Weights of a small transformer language model: local attention windows.
Each number is 128 + 24 x the weight over its row's rms, rounded and kept within 0 to 255. Layers, rows and columns count from 0. Numbers have three digits each. The size before them is the row's rms in percent of the matrix's.

# layer 8 MLP down (transposed), 960x320, rms 0.092, rows 638-744, columns 256-319
112:152129114151090114139120136099127121111139132165159109088126134120115149127110109115093149118094150119165124120115121099153146132133110139105117102118149144150138114088148156141117091118169124
097:114153162112131177159081133124145152132122114142150148136115125146116193129138147132145115144086128149105151153115131152189091122140130113134147111133117126116159156154153116114141099126138116
105:138118133143145152160131148156162117130096184131126147105111145142126152079103112151083106114105142171127123137203179116128061129123090109147110128120140157168092157105094127146141110091095176
092:128068148145145119072158103141135103151126159174147130125094122129106127122182110139143129096164115142169117123131124091144111133112136101156105133135125110119138134147126120135089145136106121
091:120118138101143091158096120098189092186102113169102175107121173102109101098080093165124130132127125083137111086105146095104097199155088141126138087143095131157115134122102123139127128157123121
101:127154122143127126108157102140133130139142117143156105139105142098178103145144167117145105111129145126165149151123118134140125127146092145121158176102123122156085154156101127139121129142123115
105:133133097099133159129123126120166122141171127098094111129140174136130144130112148138144100148145099134121127123111151161097143120154139111168150123154112097094181153150146160130141095138122120
101:120168140191093130095119124089104110115109134146153107149116116125126113180096114117102173080135145138145126169114151109114166118103120128111142097116046147138160149125158111134139115116119116
103:073115113108128124148127119110101120114125103121091136161116143110113137105097180162149094144138106151141120145094196091144114151169138113169141117116091143098110104160118155165142135132118130
106:106165104165115122129155133142139141138142130154139116076124145156152174152113131134146120168130098122117128125084111095137126146151168113097131122129145123102176124138129125132147154114117087
098:103106157145096132113149167126142077139169128105111146151121116135117171125168177130116165143111142121161136116138107153118139160084109097105142144134157079107162103119104123100093145156170125
104:118136093133123140117158131152145127137106151145121114129079138154120144160097099109123111110185150140134104109115114111149123119128079126116089133101141087111105123147129125109130076169163151
101:170114130110090126149155070135100152098171132177140133138182097131152145127139133202090152135135114123165119130087064103169148143117127104128148130136090159138133112059141128146140106099090151
104:128123130138157129126118162077084146112188144141137149120148166104152117161129128148150122055133120086140140120120134149133155159134120126124078148139135106146134088137118134151163125112154127
096:109152116126112091158107105089139127128129148115108150139142097141133126149077124120108129129103160093157154126143110149129124115126128109147100156161134095169135157103128156095129140127133127
097:112089124101122118082110138126158129148122122106130110152154151071130128116116158144161112147134119153091098153136149144146112145141161121166174136078117107158125120087119072141100107143151213
103:126131104110129160100110125123107136132121151135132108133113157104117108100125069139119105140154106115117158136179115114147107113151131153121159115106100144139131133092125131147140132135117094
095:125110145096141153129154146106154151164091154094129106077149141169118140090109097167160111140103136120078133141130126119151129151171146137130103110157134139123131122123141123103111106142145134
092:155164114124144109146117154096122136167111100173112127145132077146181147125110152114098077116101078162087138126130102172125127122139143193102103152155160189146131114103130146129096143135148095
099:088080152089151123121153158128158122115088165126115123111103114135104123141142130088152101114129083116130162142144199140129083115099122143132141153114149145129153157195126119120160112112116181
100:119152107089157114135150150075099131128129137120156114094127120102121119135103099158132157104176159120128119181118109118132167107089109137139110169168132071054168146122157135122136154154117125
101:153155128106159131096119133167128120120120081125123093157123124095076118120137130087139111127184129133160153169099158183149155114141143133125128143145086132183102133125102120167155109121124128
099:157117085173118122132120115132132109192075133129132159089172162138124133098137145148094111110133108141136111144112091089144169123132147143108107162117115119152151140162117115152170127152123140
092:124079148113138121174147152078090141102127135103083127169137121099152113150092127133138130119094127101144071131155128148181137085144112120080131115131123126129132113102136169084100125105156111
099:084104158087102154131153115105153119143128182176133133149113093110119131153114118137110116176101154112112137146109130137110121155127121112095125162161120126135105137098158151156141124093122172
093:128096127133218129115121107108124126130113071119078067142100114155122130123161119130124111136114099106120107133089127146130105124162086139127130171148112089165108171135120178143120156143122134
104:131076103140166113119120086128142124090117120137109106176155117146168083116091095144121149062176148092159139116101172117136118117116115118109164119138142141139108105135103143147122126112132158
093:118157109141125123121157131145143119178148095095112110157103113123165126132113110146163118118125077110138079108087135109110118149124107106126124101076160118154104066126055141097121174087121125
102:122148136110085062143129110147120173128126120112129130177168116121128156108146124137115124141125118134125143140133112069159163132198190155140081168133108117108138086080141148158148160111101145
108:124095092089163127115136129147161128136154159172138142103113129130117132134106121144144109096180110133127117125099164100133116144145111155164131149145103113146142184126120114110134173147138137
104:113101116134108098110114110142131150131107110141104125145149139118125139146142136150168095147104125155140128150095099109107152170142140082153108100135093138183192113130107104105140152118119106
093:107104107097122169148120166152146147114101123128123152127130118118112096175138116105186119150167116152088149130107113143125166104111119109111119129122137137130102112137112129138105090137139137
101:124104144133121161079146128109156124132085115148117085129122155129084143145146099153134130106110144157121097133150092107111103106088062151130108148145145124148168107085147153140112113118144100
095:108105167155106129164105114109116138143140117141138072139116158144154124151105108065131136087162184103154109134141098124132133134140099167149115119101136104129144169149150131154120131108118132
095:139125091199115171136103107102121068127153111117147149151125160103078142150132109139133164113130122112094097143087118127149107128175117123100154157121133157137117141124119133139165142114108120
094:107113116164145117101105143152120140080125105108102141143126155111129138078148129145114122148127132106110089154140149122126155117121140160088107115090121135075145123151163124131132152128076140
095:108101146089107100138069138097080106089116121096134121111144136128106142088076129099106170111106125156213125123086138085127117133188098111134106109172123086114158151152150134149107162143132139
102:093115105141140114084140136142135141094111093125132142151174143155061105105094106142135136143139077141115120099140137129123124121114177111140116147143145130122144137134104091131123162120143134
101:141121116119115138131151140122159146155145131095143132126102110115152152167112110167137102120129130152098121160142130109130141152103152142111133154113122145149160128081132140126146122104161144
097:131110109118108088151110094139088122092131122091130124192126141145101156119149107101082111179132127122143139108132152113171140145077120122105117138172124080102116119129112100096126152103136141
100:151119135067159122125144069097114132108100100079140188114119125105096099132137135162103153085129076107098168139147145157122126122105104125176178086117128120128109086110153119111114145117139147
097:114151120105173116071141131130118160094154117142090086092163119134153121099128102133130120112122090100129147149144147088104153127110144139105128125151145094131103146142137141108142135130147129
091:095122093151142137077105141153123082077148108156098163142101132151143124144116136101104117127160140122154121148133126107098117079133119190161137154097152145134113133079156123115159123128139143
100:140082143142154138169099091082120182145117134160157111118124133103105099178138091137169153145167106124122170144138144135149112119150110183080148107109120147155154144180164094130116130121105115
098:090105111131147184101149091134155145143146110131101124058127115083114139154131107130121162114150165134127143113169144116139151094120152176109131126122112067134129084143117111123101111105123100
101:121146124083146125085098131159098128183125118087129108152129140172126135142131156134150102115103137097152122128133151088112123131152142090189106092148112092168144128145109143111161090088138137
100:106159126060102111120128160108154119113176135146166133147111140152118151138136125140158119132100100094120090144116146140146129148162114104147105140138130139057111146118091147165128139117106156
102:062110134136111124097135106089136133129127108163159139157162081162101168135109115141202100135120152141098101085133114103111134162096132112101105133111143133079119150097081140121105104075141149
105:114087125111146117152101126111165067128163158107143166165123101141127104117154136178109117124161124125093111128093172118143164124147133145142088140137097089163124177130152120117130108176098139
101:140163102136147131130117138158139141135099141138083125108134144147150095141107111166142141108090163139156102145130109146147122140110102112141157093102086142122079126127136106110156089115126085
104:110080107151122138112112136171122082107151166119150181139082129122139174160146132125142157105103162143104133106174128128096165137112121132103138147176100099113099137092142104124143125133159186
096:158121095113143144164139117122149078129100160126164122097129109108196145112142104125157116131124125101147154097174150149128110154123112162118143108133152136140109129123121150127108136100103085
093:135135148042113115095068110137171132117179108149122129136120149121168098119101112128139090120115136125108123105136149113108116135143132139095152114090162158128124117085129140156161121107175098
105:127106176094110122089161100080139156083141171128115123110111124122114119119113111137122150147103140160170090118106124094097117120166131125060100192116108124160083150157159112107143089153140126
103:174078156122150127111155161105119088125127121125151122129138134150124164130159110127125071145134183123118195148089132149132097143099097133087115114101138165116146140132121119159075136137149148
107:102146149112151127158143152104103104161146125122116114140155093145112118119149139159111131117132119129103086094163172114120104167127170129143080136120106099103120106093112095144118109099150107
098:114151093158141120115089126131150153204150130089098145161159156158124133151125142129134115138151138142129171151124118127137133088136125101162191105091117101120108100142138151062121128115136184
105:132113116093119076131104095180123099108099095140136160113099139141117172116141140098130079117142135150124148092115094113138115113107169154151152105087144101116153160146106178149155136135099143
100:132127124135136109140105094119127152107160148081148128078097172095109153084138146109116075135145127120134189156149128106136163130112137143114130156135127134135108121108103143139145146130131131
105:141093114097123125117163141110117121092089086095140169149108132158077155108128106104145119117123144116168111165142114119149171163135111152165125086127120084078122112135124108176127131155140142
101:171115155134095119139131121126154119096093167162123104127064070146112155108115106138132129141131129121100107124128128128104107133141094159136124118104126141130116137152094100124158113126138061
103:118135178089108141095120143152112106091116115146165121166120130099158149124127127115127151152161139143132120106154106135145097112155111126125155099162116145110142073153138152118109122121120145
105:148118105127109111103132128123131151137159132136148095134125077120097088094148112105119128146102153125141148148145138141152179141112144113149154129144173117181153096146143134133116176135089124
095:092157073134165123112097153134096153109077110112104162113154142112124160135081096144117115166122117154152136134143130158134144136155138121113158152115121107140110094156177106065126135155123126
098:149135165128097110108151118114114117152083091141147111126117097157115127148142143122112121093128132168115129117094115095079121080124128158071141127122105129109111107136133110133095068094135154
092:136154163124144157146085103135131125132106077151146144132140145124133129126119154111124176090108144130154156103105164158152160115118111108118125117140170084142115105147164128100156086151102081
102:127148162126136156144127131108089117109136131065147167165138137115119120123122159190132127115107136122104162124140125103131111056142136123149135109091133141103102182080185123123136096142125133
108:128112133104160131146139103140123150125116122124163160142082098158110150134150157140077113113106146133110173154159138125127089109116156137122132112107144165126128137115080115109139172115128190
100:125095090133120113111128103179136163134114150122161144179107088175104130119129103161128154132115136120147135124101147145118124129156130160068122144130133108151127115123152163111163077121118123
096:130156096145105120150141084114155121181074134097147133151103107107144140157120120113102124106120137131128128130101136117084140095089113135144112116115143151127110120135160099114120099109083092
094:136114076101145116083164155129125120120145099133177162121127137165133130141094132129133118125113157123181113113147131200136152123157104124121177121175167118122147116159130122142100111136139075
100:173160132108117118135088128139116123100107162130089101114124128131138122127138116130097110152126144099117124124210141093109117158125173109122153163147128131172127092125096106131156121188147096
094:110136136123145132165114149154135143119132131167107144116086140103161135146095116093110100132094111105110128162117100131107105096133092133149105157124121137125141093151109106097098122156131114
094:106125087153093119165112131149131124151132144092130131102143096086122066092100165080138178137160134111139133144132109124165121157141072139131154134101157119090144144085104113134122135143091129
101:158142150107119104157129165168129138095163125149117126144103166116098131102125137130158156089110120110109121169167091152103114157147105110122065132113139154152123083114113141096135118145094135
105:124083163121160139140128123132109100119138079108150179147141146136095139101132143111091170133070133141147149093150134140093148124142137153117132112089115111139140153131104126146099136140118149
099:141128132107161100128150106114088168110120127123116121141118114103133167147159186140154145121123143116141048157129172133122096126090144139136105106115118098128121123139150140097111170131055121
102:115148135132179137129207129129093140141117141105109131148101110113162139117145144141141136077091175135107089153171127145118159119096123113112152150148115120119156120149110139136092113099135127
098:090125079130131094165092092147136112146105131112130146139120188130133082129129122111129137157144117116119141121119155145174145144124104148134101120123151117142130172105187085088100167120127162
106:122116150115121115133134151133124137147128124139157093142108145181152083148170149119136112165115164107114142067106170094096172138125126141132157134087104124130152131105165119117106190119156109
103:125124139103131168112123106131099121132106130116078146098096128104128170123150129134115124144131162130117144183129134118105147118088151122159073117154118169131147123126127135151089138187119134
092:142138161133142131141159154161136096165105151123135142172087103125162146137143131140130145147097136176116099117104127137162114128117140127142100109104119123119149109147165093136160135154121124
103:125118144117135157150147155129131152124098106075149088127143103158138118109128129124082138139143120110155121151137103132137132104111190152098108141086127106099129105126181122122134125116129132
099:136161130143132099114142189133168112167134155143097152156144122126162124139156176111137110085136133136146140124103104121134128133127133110168159113134113122113136113126143137111089146126090090
097:101132158155107139134097098090164087186121111159138118131089130123137138091153151161118164114137074089119113104106160111105136145128151162121149153128147151152168098163100125100133104110134138
098:119133113139127117160080099105086118167155082111091100120114093165151165155154169135190127145130159154116079144098159109158133107121136145134141114139146143155121110125153119161110087169134157
099:125143175109141156118130106127118138107185122115130145115105179074093129119135139093105123151138135136097104093115126132124129091140161096122093144097146151171142131187109129129111099136130087
102:121152150083124128136133131168147138077129150104105150161127124124111104200160122121112143142135146102113159144163108114127118173128171143115158125117150121152135097155136118150090128153155124
096:151121118170113109072129143111121128094127118138104130135158096101157128122143147119153129108133171112107164117113158132096067149143128164137123127152071154121147116104114153124118177086109160
107:128119112140114113144132107165070144138099119118126121103138082123142134119141117162163115138112108117123124131074084135143100125127125131112188129141114134135105168105154136153130104111101092
103:116129132137130136128150123113110102149135132135147107160111123176144084151139132101103123147150112115146093120153142119146130116111135131095105164099135178098136109148125132127083100127086136
099:141179127120168184115123135137178117160121127143130105087143128111130173101136114126121148148149136144124095120164081141105108107116136136109111103110175120173098168133147143162128096173152150
100:135109125100150132131094115168140145068143199148108129132104127113169136141131147110146130121106166136133161133138118123134148178113132109133114103099152137148108139159166051105094139126172132
100:184139124201131132146083122127121095159132130134122117107174209146148155141098126114133136133119154110119156149090174128086144128148120129150132144129128174120132144103147086138148149140122140
091:143105088121145127114163122148158137128160084107123123109065112167145144103111142119145155135090173099136163093151140109122181100155154138186154119135105133120128101119109120123142171119115136
097:121138160113140131116122133151120088169156142096152164114104141109114162121137138140107147101143129101166081106100112131134143166150142146165178118141106146141116142138142135167140113132137138
100:113149104126168120095148141172177114101122134099138119106121133094157153114152120140102126176175144139082132106136113118121106140126116126108133142134109180133168120132123119116164086113145099
101:102114109127152123173144151140116111135195162083105154123117121114084141133132121107122111115118149165141093141102088152126114121114106129101152113112164154118106150121097160142139124137151146
095:087147146107173121119113136098160170101132158119116106167109115157135134147157182124138091108123118124099156127075170131126085117104142132140113170182123108098133099147114154106146144121093157
100:084130137105107106161089110145149165147081116169084181121090153138074125071130115103142092112124090112087119155127091124113119127128118156136150117156081113121110152127138117100082133106104133
102:122149121116101144134141088110159093137158127134162143121133115151131143157131122134145164148139111125136151140183106132123096107096163125124139143099153164098135077118146145149115141109127158
100:142121149112131150127142129137134138061136117149122131127118100122136145072141106095094150083106133165094156168126129119162105122082145127158143146102116136104119124170119108103168146105119107
107:099102126119130120108146126102122082130126126116123080155125100141152138146149134167182125149157137124120127158130080160136148103132091070165163137115125165114139110116135108108124115102188092
102:127115164146115146097110103117115115189131144086140111162090126128137125105137091152103155132101101152147096134127069178124153096143106101111100123146152125134130113116109102120162082103092136
106:108135123133147144160142096165109102102082116090145115155178127124127105140130145122148150154126116142103120167096121153161128109128156142133135087081174140135148095105099091129116112116121181
104:123112174171130185165120151157124097133148095166120131151117157150090119069165130105128141181096114123105133115144138120087121133140153144123146120161137139131104133110082126152135168124106157
100:144177124150121163118175117128112153098121191151148151130132136174100098099131132160120128124150127112091080121151117106128107111147164140130144105126134140115155132180089095107175141150151172
# layer 8 MLP up, 960x320, rms 0.158, rows 639-745, columns 256-319
101:106120087114133123101132096134123179128165130123121109149099107123139115118185146136125136124165167127128115102119139115154103146099132149132132100144124153160116074129162132091132138136149075
110:089144137171096126132110137158103142071145142140122167128148138111115106079082085135104126103122118095127179150144121116138113120112122123151138153144172124155120102084097092153153096129159124
091:090117104165158124103132148103062103141175101124150125134156101164143116145130130145138124120135145104150145180093142118123121134112117143121140137144127103069143090092143141174178155152178177
091:140102099137153135146109142141123108129123132113151130147131098105163112146149136140149078116166137117160115122108151136148130145167116109143107108149119129149087117111130131148160142121122120
093:113129150119203159150136123125103107124069157101138109132145148114142128087126113137112113113160135146141153150107130135124127103175103121111149129127159191113089174107142091091102147130189137
104:116102101108099142155135167103086126119146151077088128094112127149146121109138163145141137105121132093151124075135174155120181122099121145129132135174090135099168148109131161166132136160118176
108:123127123152132100150140120096146130087156106134126120136113103122168134125136120139094140121104155095115122129103123134154126116112110098145111169159118163164121133103124103085153138121182161
101:156143135129116138146118145177156151110138124120145122111169111097133125149131195137113092164112115072133124081126164128129116137121110096118110091132141108126124101160124135150153138148157108
109:119115116124126111120107134166057088119111143107148105122127123176135149151158143123182146150158112128148127156131144132109120136125141091111130088117094101159157154105127119118119082092151127
096:115106116091129096119152141142147092118131121078082104186138131116117148111101089150124157115185133158121134107150146116105110146101111134086140139152148115135106116149138089095121117071100154
104:108154123084143125091135096142115140138113100135129156142131097140128155175112147089143094126183165112086142113122122099098093099167140135094124077149107132119146090118188127107136130133120160
106:172160129095165126110130139113063139101112148156146114095153119142107142138132092147162108140105112123149139150100099146178177134080126123130164110162155148137108073102132136125144122115130181
106:181104127119167160137127125120126148139152157129088141144122105112124194147122138116155099124101131115121157155126125134142107128142150092130118114101121113149173085154135114106162104105125073
099:123145117151132121119122139154126106117125164151148119069122125100129145124112127132105076173134135162138114132129107135135104145141123116097130101167134112158141113089168071157122137151105166
100:125142091123128149154101125174149106122113115119139130139116152082170149121134137099134093144163094124104136144166136163153127145169100109171171147120129178101125131069142097129080129111135143
105:165171127132091166166143108141122144119067157132098140134125179102101136111142129149110107113096157137125160127131086141136102090166169146121141105100130170103168135138134151133137116130106129
102:129112107173127118138134104142140152113104132155142105113108134149183124126159092132145118173153128121102142124128151104185136152127151110106093146150134097105100141149122156093131105101099134
096:125122135190136132140100155145121148135108094113134107166135121151133096154142161150130140112140152151125140143148114136145162148145108124164137132140167126150118139141163133141152126145103152
107:070115076094170110112143111132154113127113152140094126131149102168123115165105141121122142106120113166146123122114159160094129107144110137133175135154146126158129118155146117129134141142123168
097:140118100098187148154162113145149126160154130152095150161087124148145111087138139155182134174107112136119149125134167102118133148125117122131167128093124143131131154148155128121138131154130118
104:134107104085106110100134158102138114104086142118127123151155124144114133155142106136160119143148158135162149099168134132102107112113102144128170113122126127142081117132151124132161123132109072
096:130133138164095117110153122156110095139119101145135138124155112117074126078129107131144071119136125151158118107150126125155156138151096155139079115133125128093135117118169108107168123111133113
099:144108116103132111132125125109080147152180135102139144082084181109141123105069110113141106144124119097113145153147124120179110125114092145094187174136139131122130098093094145088121163122148134
093:130097122178124130131113101163106085138162116123093095109122125098141098110128090157116118096138142117137138147143130113149158136086141113129128117106116160151120106087123103120165140126113139
098:099124079112163152094117150134125102088108113146129140172109129138180105160117132133122148144143134158144138120090191130112129123124103146119133098132153133120149095101140128169138150102144128
105:147168102090120157150078121172166108112123129160125141155148148150199113113115083160089137064134098106121113111136130132129090153126138135143155155130120144122092108147117148141102166141122113
095:130127126149116106134110133118105139098125112121114101164121106116134123106180124147135103106154124133122127088085116079148134144137128149164113082100137148130110108121144130112172166113150150
103:124143125144150122151141130148127139107115163112111136174160126089129149129141103152189124129095121128128132130130128088190137122163121156172129146103117126141103134118145117167097098102059143
105:109073149158146102111170123139112142124158178161124150149106089144105129147110093134106145126128119180103122137141148139118150150120123142131129139146167130092126148140151108140124141098099133
102:150092127141127087089125100160089175113144129118092133136136138123115149139179180153149129112127108123131135191124123077114121127146113120093115129128097072139161095156107090136102154135139100
093:153097079107111183126107116130114142092107124147162121104109121144181093147168096149122118117101140131127186139157148125130130160127173130100099113133142107098146159116093131120134124099174169
109:120109163149143131149190103103163145125128151128118083091080173098088132122142145158114161098121098151090115132139147106121075163128116134103117140142101110111099086123144107113095125176140134
087:135121144131147147098150082131110097161111131182097104166144100144135113104142124099163134127163084145174057134158142163108094143117105139130147097098102140159115102132163152157157132103157132
101:132165072143128144152089127118075112147127103106129143138141138111147142140116122120125130105111141133144136159149122151153105137164127138101152112130119162075109113121121151084110130141144107
097:118171115127164175091155142105100122147151125129120104131129105131129110126074115122140100119101116125117114143096133133142148141133130161135156120183117135136127187106127184123115141161105156
089:097089066084130133126135120157124125103148094091103084170123107136107145147102115152155136105100087114098123155118130133105148119146171121149123114139129104144120098147142105146123150132084139
104:128131119124106168120071146143147150088125135113146122121171139094140120099084136103100113122135121133173124092161112119153097145118109067204136128114102141185081154108086109084140146122141154
096:120139055148088138107158118139117104135142118122127116129129129127159163121110172137114109174129118142135104086103111127129131152139066130177125155147098102115153122088101128183134094066139148
097:108136131118133117139154127186136105161127099159141117131116137090140136103114120154149134099169107162126116136159123150102125137114150109105158063176184108125113145126130079126137114085117122
100:118147130149112155136113106146169113100090142131117146135113121137114132162110132122119084121113124123142139092091132148102113137105102095146098127123135094103136124125146130137114163130174110
109:122161156161150120130105123117128129164107195108095129089160103149150145159098113135121129146139132141100169149135152108135140109136133116138100156177131111117086119159140121080133080094123091
092:150143141113130143102145117103126144158154138139118113105171092107110159160154076144138150121089131162158160092141103136154118137137109095117102117154113108146125122132121126101163137080139127
101:127140101146118120180104141153094097099158162132155149150143112122123132086112097151116108160080135134129134142136137140116128129159108135145136076149096178059144140126137123115043119188117112
097:100145115137132137149185119101128098064113133151097132123145145101116135125163139145123161144193112130118131127112144123139120145189147157144109118092120120129113114143144112079095116144114137
095:187131112115103127091052164168131119156154114170140129129129132141179173145106164195159106109129179124141144123123181147144145120139098144143119094163107149156136110149132155104165151111144132
101:165108157094154094121113170101133105107135136151131104113121096142112126125148155117128129170100125086124137121104077126154128099123092095176153093109176109138122098132134117133098125150095136
105:133119094144119107127119127100129122117105119136098141096115125085126142125149089134169104131091079112144129131126077109114125136134088128097136169121064125081143142106150111144113150120109154
109:096132136135114143102134111126121154095137112116107133101121144144142119100147140143127128098100130121168135139141139122136156089149078131176119135148140137180161100124168135150119133128104129
102:113093093113138113116128153089176122068138185120093177093107145174158122131142112128144110172133117106161113126148100133102103147116139108144109157143108151124108137136138104083120133150147126
097:129140067119146162105119129139143099133158092149144142127126179140123173148131126115134189138109116180121121104139130130133118132128099076153089117116102117108113059117105150132170072134131097
097:119174105093136134154170152138133112110095109137142131083136163137090118106132139135123127156119134133117150123147134114112098114149135120084162115165153108145104129127079146176127119158125077
089:158114072147131156107138140163085167123105105138148122142128097144089113135135122145098070175169113081141092155119148116167095151136162113124142119130161148148139118162152135143115102093137121
115:141122180098131100164156133105107165100144141144150174115051137120122129135154123131134152093103150114133142143091099093130126131176121094096134180077112173116082106143168107126135140122156182
104:165134153088146153165154127119122113152116118122100082086110096086122128100153127118111117128133085105099113175088119135126193122145143154130107195127118133106119145144100126139124181097117157
109:130170137116157170136153142122141153141049136137105075094132108121131123079117105143178136122143132145144123124176131115141155100115132114081163140136159124139116137160157073121113132108147093
096:119119122139147102121168127104155127100111141154097125121147130183122118148151146166129153175179153107110138152103133096119147114095092119131116103129156140162105131097097124143100162173115155
112:101104140150104134121141119115155132106133130111120099086121088115138124106152134096159099089132173139165105109095107115119114095127119138092130110110122146138157127140134145083106103118110117
095:134154145177109143128141133126127129163173158065110137128136110178129118135114104062088129125100101104110158135121136116137112124139160119124142139132128098143109130104129149097118143165153144
105:125084098150140154145118156130140132098142121175151127136137116124118105128141139159137156138099131110153118158128089143067105142135099093176110109139123123127132101123090123163132176110108154
106:137127122128112149157116108132110127128113128166103088092114111115095158125104119103154127141123139141101132123143124060109123110065129146102091158111140148117108140166141067099120112115073123
093:116136125171160162136138123133102129140134114133149110143115148111146115141117125127124048121161145117154122081139133157143107123138088129112119168118141102123108092168167161093109184115099153
102:109097077139137131130102117099078107105166147078092123130166117117162156101135137151082123144113164146120139094161094114142137111140141093141118110181131124163157158151170094126090160143090073
093:127162108148153130129114142119100116092099145095116110168134132099116107108146167105133131100114118147083139091158133127101150109121143114068139159125110111081117073127139088126129160140139151
100:104136128136160099148119122126148156140123145111159109181117119105134146152103123139081127138135112104123152135107142158110102066133138157101114150123156080121130098139156141162072143117115100
091:166133124086121108120151182113102156103102145111142100109130132101129105168137171102142113080100130105124109121137110099118127128107117176139114148175116103113132115150140177162120133144144119
092:126117132122115144116146143130155154094138147114128099093145124142128120128133159147096076165129115163105140130152128137093104095153145120148101103116138125141146100138155127149105124160121135
110:129076098131128130101122114117093122135099098082135153149123132148151131110121126085138105163122113102131127108133120143100108093104125105150080158144155116133149054147143180113135154114093139
105:124115121147138110126114117136171170112120136091111143124167111131125164167160100127146139154149143115104099118110143091109113112164167143121109125112114134112077120098070135125132132133106131
095:117140153145099157084152092132146097137130135158137087126135119082128090111122107104132114148115096172116123128118127110142132095135126133102139146099103074119112135159163104087118132165135088
094:100109109134119165108147116113106147118141101136140118082138122125133162116100110096087080145133171100160168155118124171138092150128107147140089091141102131108091091150118131131146111140133138
102:140110082104107116160165162130088127163121140145127143158145133131147134119124115113130133100145152146104109169181117110206087144084137078164140113140136130121141135098122168166133143086115142
096:106134067111165183131138169116115143140190136132165122095138101165155131105117124106158132142121130114076115140146082116157135112144133129113125122175082107106110119070119156140090064130168136
089:101133101134120141168107165082118091140082159148128139119127082120130108136078131114151126113156096115109125165152112116092109119163159144125116106109153122114120105109127142118095149118133156
097:130108137157118121138165135141071159112151121092144119153117135155128137127092163130146122101174104057139124127116147132097109136156183127129139165111128106103153104101132170131144108129098096
103:135114122147167173122081109128120097112090121173140110127108085109099146137149121170089105138155128116168106113153139099137121150134145117157112108120104142107127134118133156098130128143154131
100:154109120148149153145097180125117155140157131182116131162156149095175122099139128152141114114125113100141137162118150127131117147117095116157166160116143127143095112075164127144172132127149168
104:114144111129115146154133121160126124116089113155132116133156099052094141108159123147120117131128120141174109162151127096158128126135107114153162124105178119178147108151139082123127127082121106
099:064119116132135157181103131142200147128170127150172116135131165088141123122112118126127124131139125125138135126114103126145102153182107123091156102111150161131134129093149161161137093154122171
106:127095161152151133089143142189102120164109110138104069111132116163102168107102152109126111090095118094145137135136152154135115121100116145118107125082125110107160135092142152108156197131126072
107:120125127144141082141151169131093087141185133143099153082140118109095149155127143102131109128127150121103166121138150090160164142109137148156131127154142137116139122171135147123144159147114112
087:152161108096180126174095111131106113091134152152133120165143117110150098114163091096176103096088095079115161091101116122093132108156178173137121136157153147167113156122118158099081127057089135
101:133132063103146141110134111124104136095096154161144130087176142086143127110125082142108127144173148125156135127173160152140116117085117147105142142121132149099146150133168140175111118121114117
103:147108145129121140135125112126114123107108124176138117129151090133055116129133141157163121118139127116133158146129089151145093092139147134170084122183160147131158130183121142102110115165141161
093:125139096115124134072128114160120099120117116103133110120125111167172134156100116118166115124089142198119124144125105123155127102120095092121130104142093090103109133155122138133112107156169126
096:149135124124123155153114135137123109131110141090127098131132133124153121114115099147108068148090113124156142106127141100116129157177167131143104115125132163133137127138130175097198111115131117
095:139142160158114146093176160167117161103141102096104116138115093138135149142162125093107102163154145071123085122158164140122135117068155120189128113109144119092145162139123107090086159137182120
105:080121135074137115133130154107155104152130112126149141131133108114141086159142108141118164154132163133132118116136103117137126118136155185118153139122111107093140124155123133097089164114089147
096:140108106156107163110169063079138160134122132133141084114159142134194160088111134120099089145103122120125137077087111137130121127129153100119156079134119153124137102129145106128146168189124144
102:142125114123139146129177141097123107152129170137125117138130132129164102113101168137129098143114130146145128157137126150153140149129167170123123126090118161088113129140109117140099081116117106
108:126134106087152124110179141106089141109139157112153098166128151106167107122162139139119127146189156104170121133138148157138149120137144102096128147098132114132139108134143102157110132135117114
102:134174106137151105146093135121139093139102134101125136094164178123118131140152141150130109144138126073090146159139097103136116073128125155116164153133106174152108142140114186141145122149152141
097:144151085140097185134111119157104156114108187152093143154094139130112123121145149112124138114121136109131172157140112121091127138162108164121113108141112104139141212125091099158166180136161162
104:141098114135131151134104165154155143094139125146123149115164136105132123135076101133105090108076062087094133109169128158124166163177124136079118153149136167148149109117085090122124135147125114
089:137114102132123152112143138124130152112127123144127136147143145134146118137145148118116131160093120145118161145102158130117115157105126155080138080135111106117129144147129077128112092046100108
099:159142080126129087094131158146091144165158091128138158097149172109112123151154132142097143133140140123124123085074123117130148158115159124129106078104131169186154144154102135132122099083162124
096:114092101119142088119124136127147082142103112078102111118115149132123164192113142129109142124105146119141117091141074128151119171157138105137087112187142162135141141142157117148083116092102138
096:137138097147167127141178174146132157135088189122132117139134096122083133166121156152132113140127122131149153077089104135100127174146156127097124135116141145142140137126120111132157148139136098
097:104107168115129116105123120082135093151113118110131127139159136128136126141137176100159075138162115147087149106129104093132095119143074131131126080155161164097131129122153180134101140150151169
105:121150116156126118091138091134148087145112108144107111140131117093131155159125129122131111088126107136111151128089087052114136142134114130073118101119091179109140148120140090098124165095110119
100:183155125151082129119145108129124137137121088119099148113127144131104132099097131112129149128132101116138123165131166132122158108123162130140132152126093130130123149151159140109114118111120141
107:149130121106140123119112134128113156133122128117131089134142092157135159100134155096126133094114140121108132146166102055145121149104114107191170141102128119132151153188102126138136119080112132
103:108139168132145104106113110155098123136160105092147113103135110090178170130138115138175116141143110113124106094170130141151121136136137137126111092141140122111152131119146178108118115117151122
105:101135121147143117137143107118109135125080172095129148146137120135134169071120114128114156129155131116134155110154123110089161126133089155109131131168106165100145120106127142098141097134111122
108:122098116106166136119143106081100141094091134129161121126135103122139095164136154127087113167098097162111134130129134117158122117153123122147149154123147130134136104111154100119160082125187127
106:138154155083134179144132137151120139147148093179109144138118125110131112154125106106165113110142078173120117139136110122137164133166110152182142129153110155111160136085136153114161148156116115
103:135145130145118164144155139127090092123127166097150166106164118157097123101143144150178090122125102113136095148131163110128146137148138129144152140159072136122142097136143110098109124091140134
104:144126128106157132167103110160122120151179132086101127094141084135076166123102137082126084104101128150132153117159157118148105166130129119122150145140093150095116137117094121152109120095086102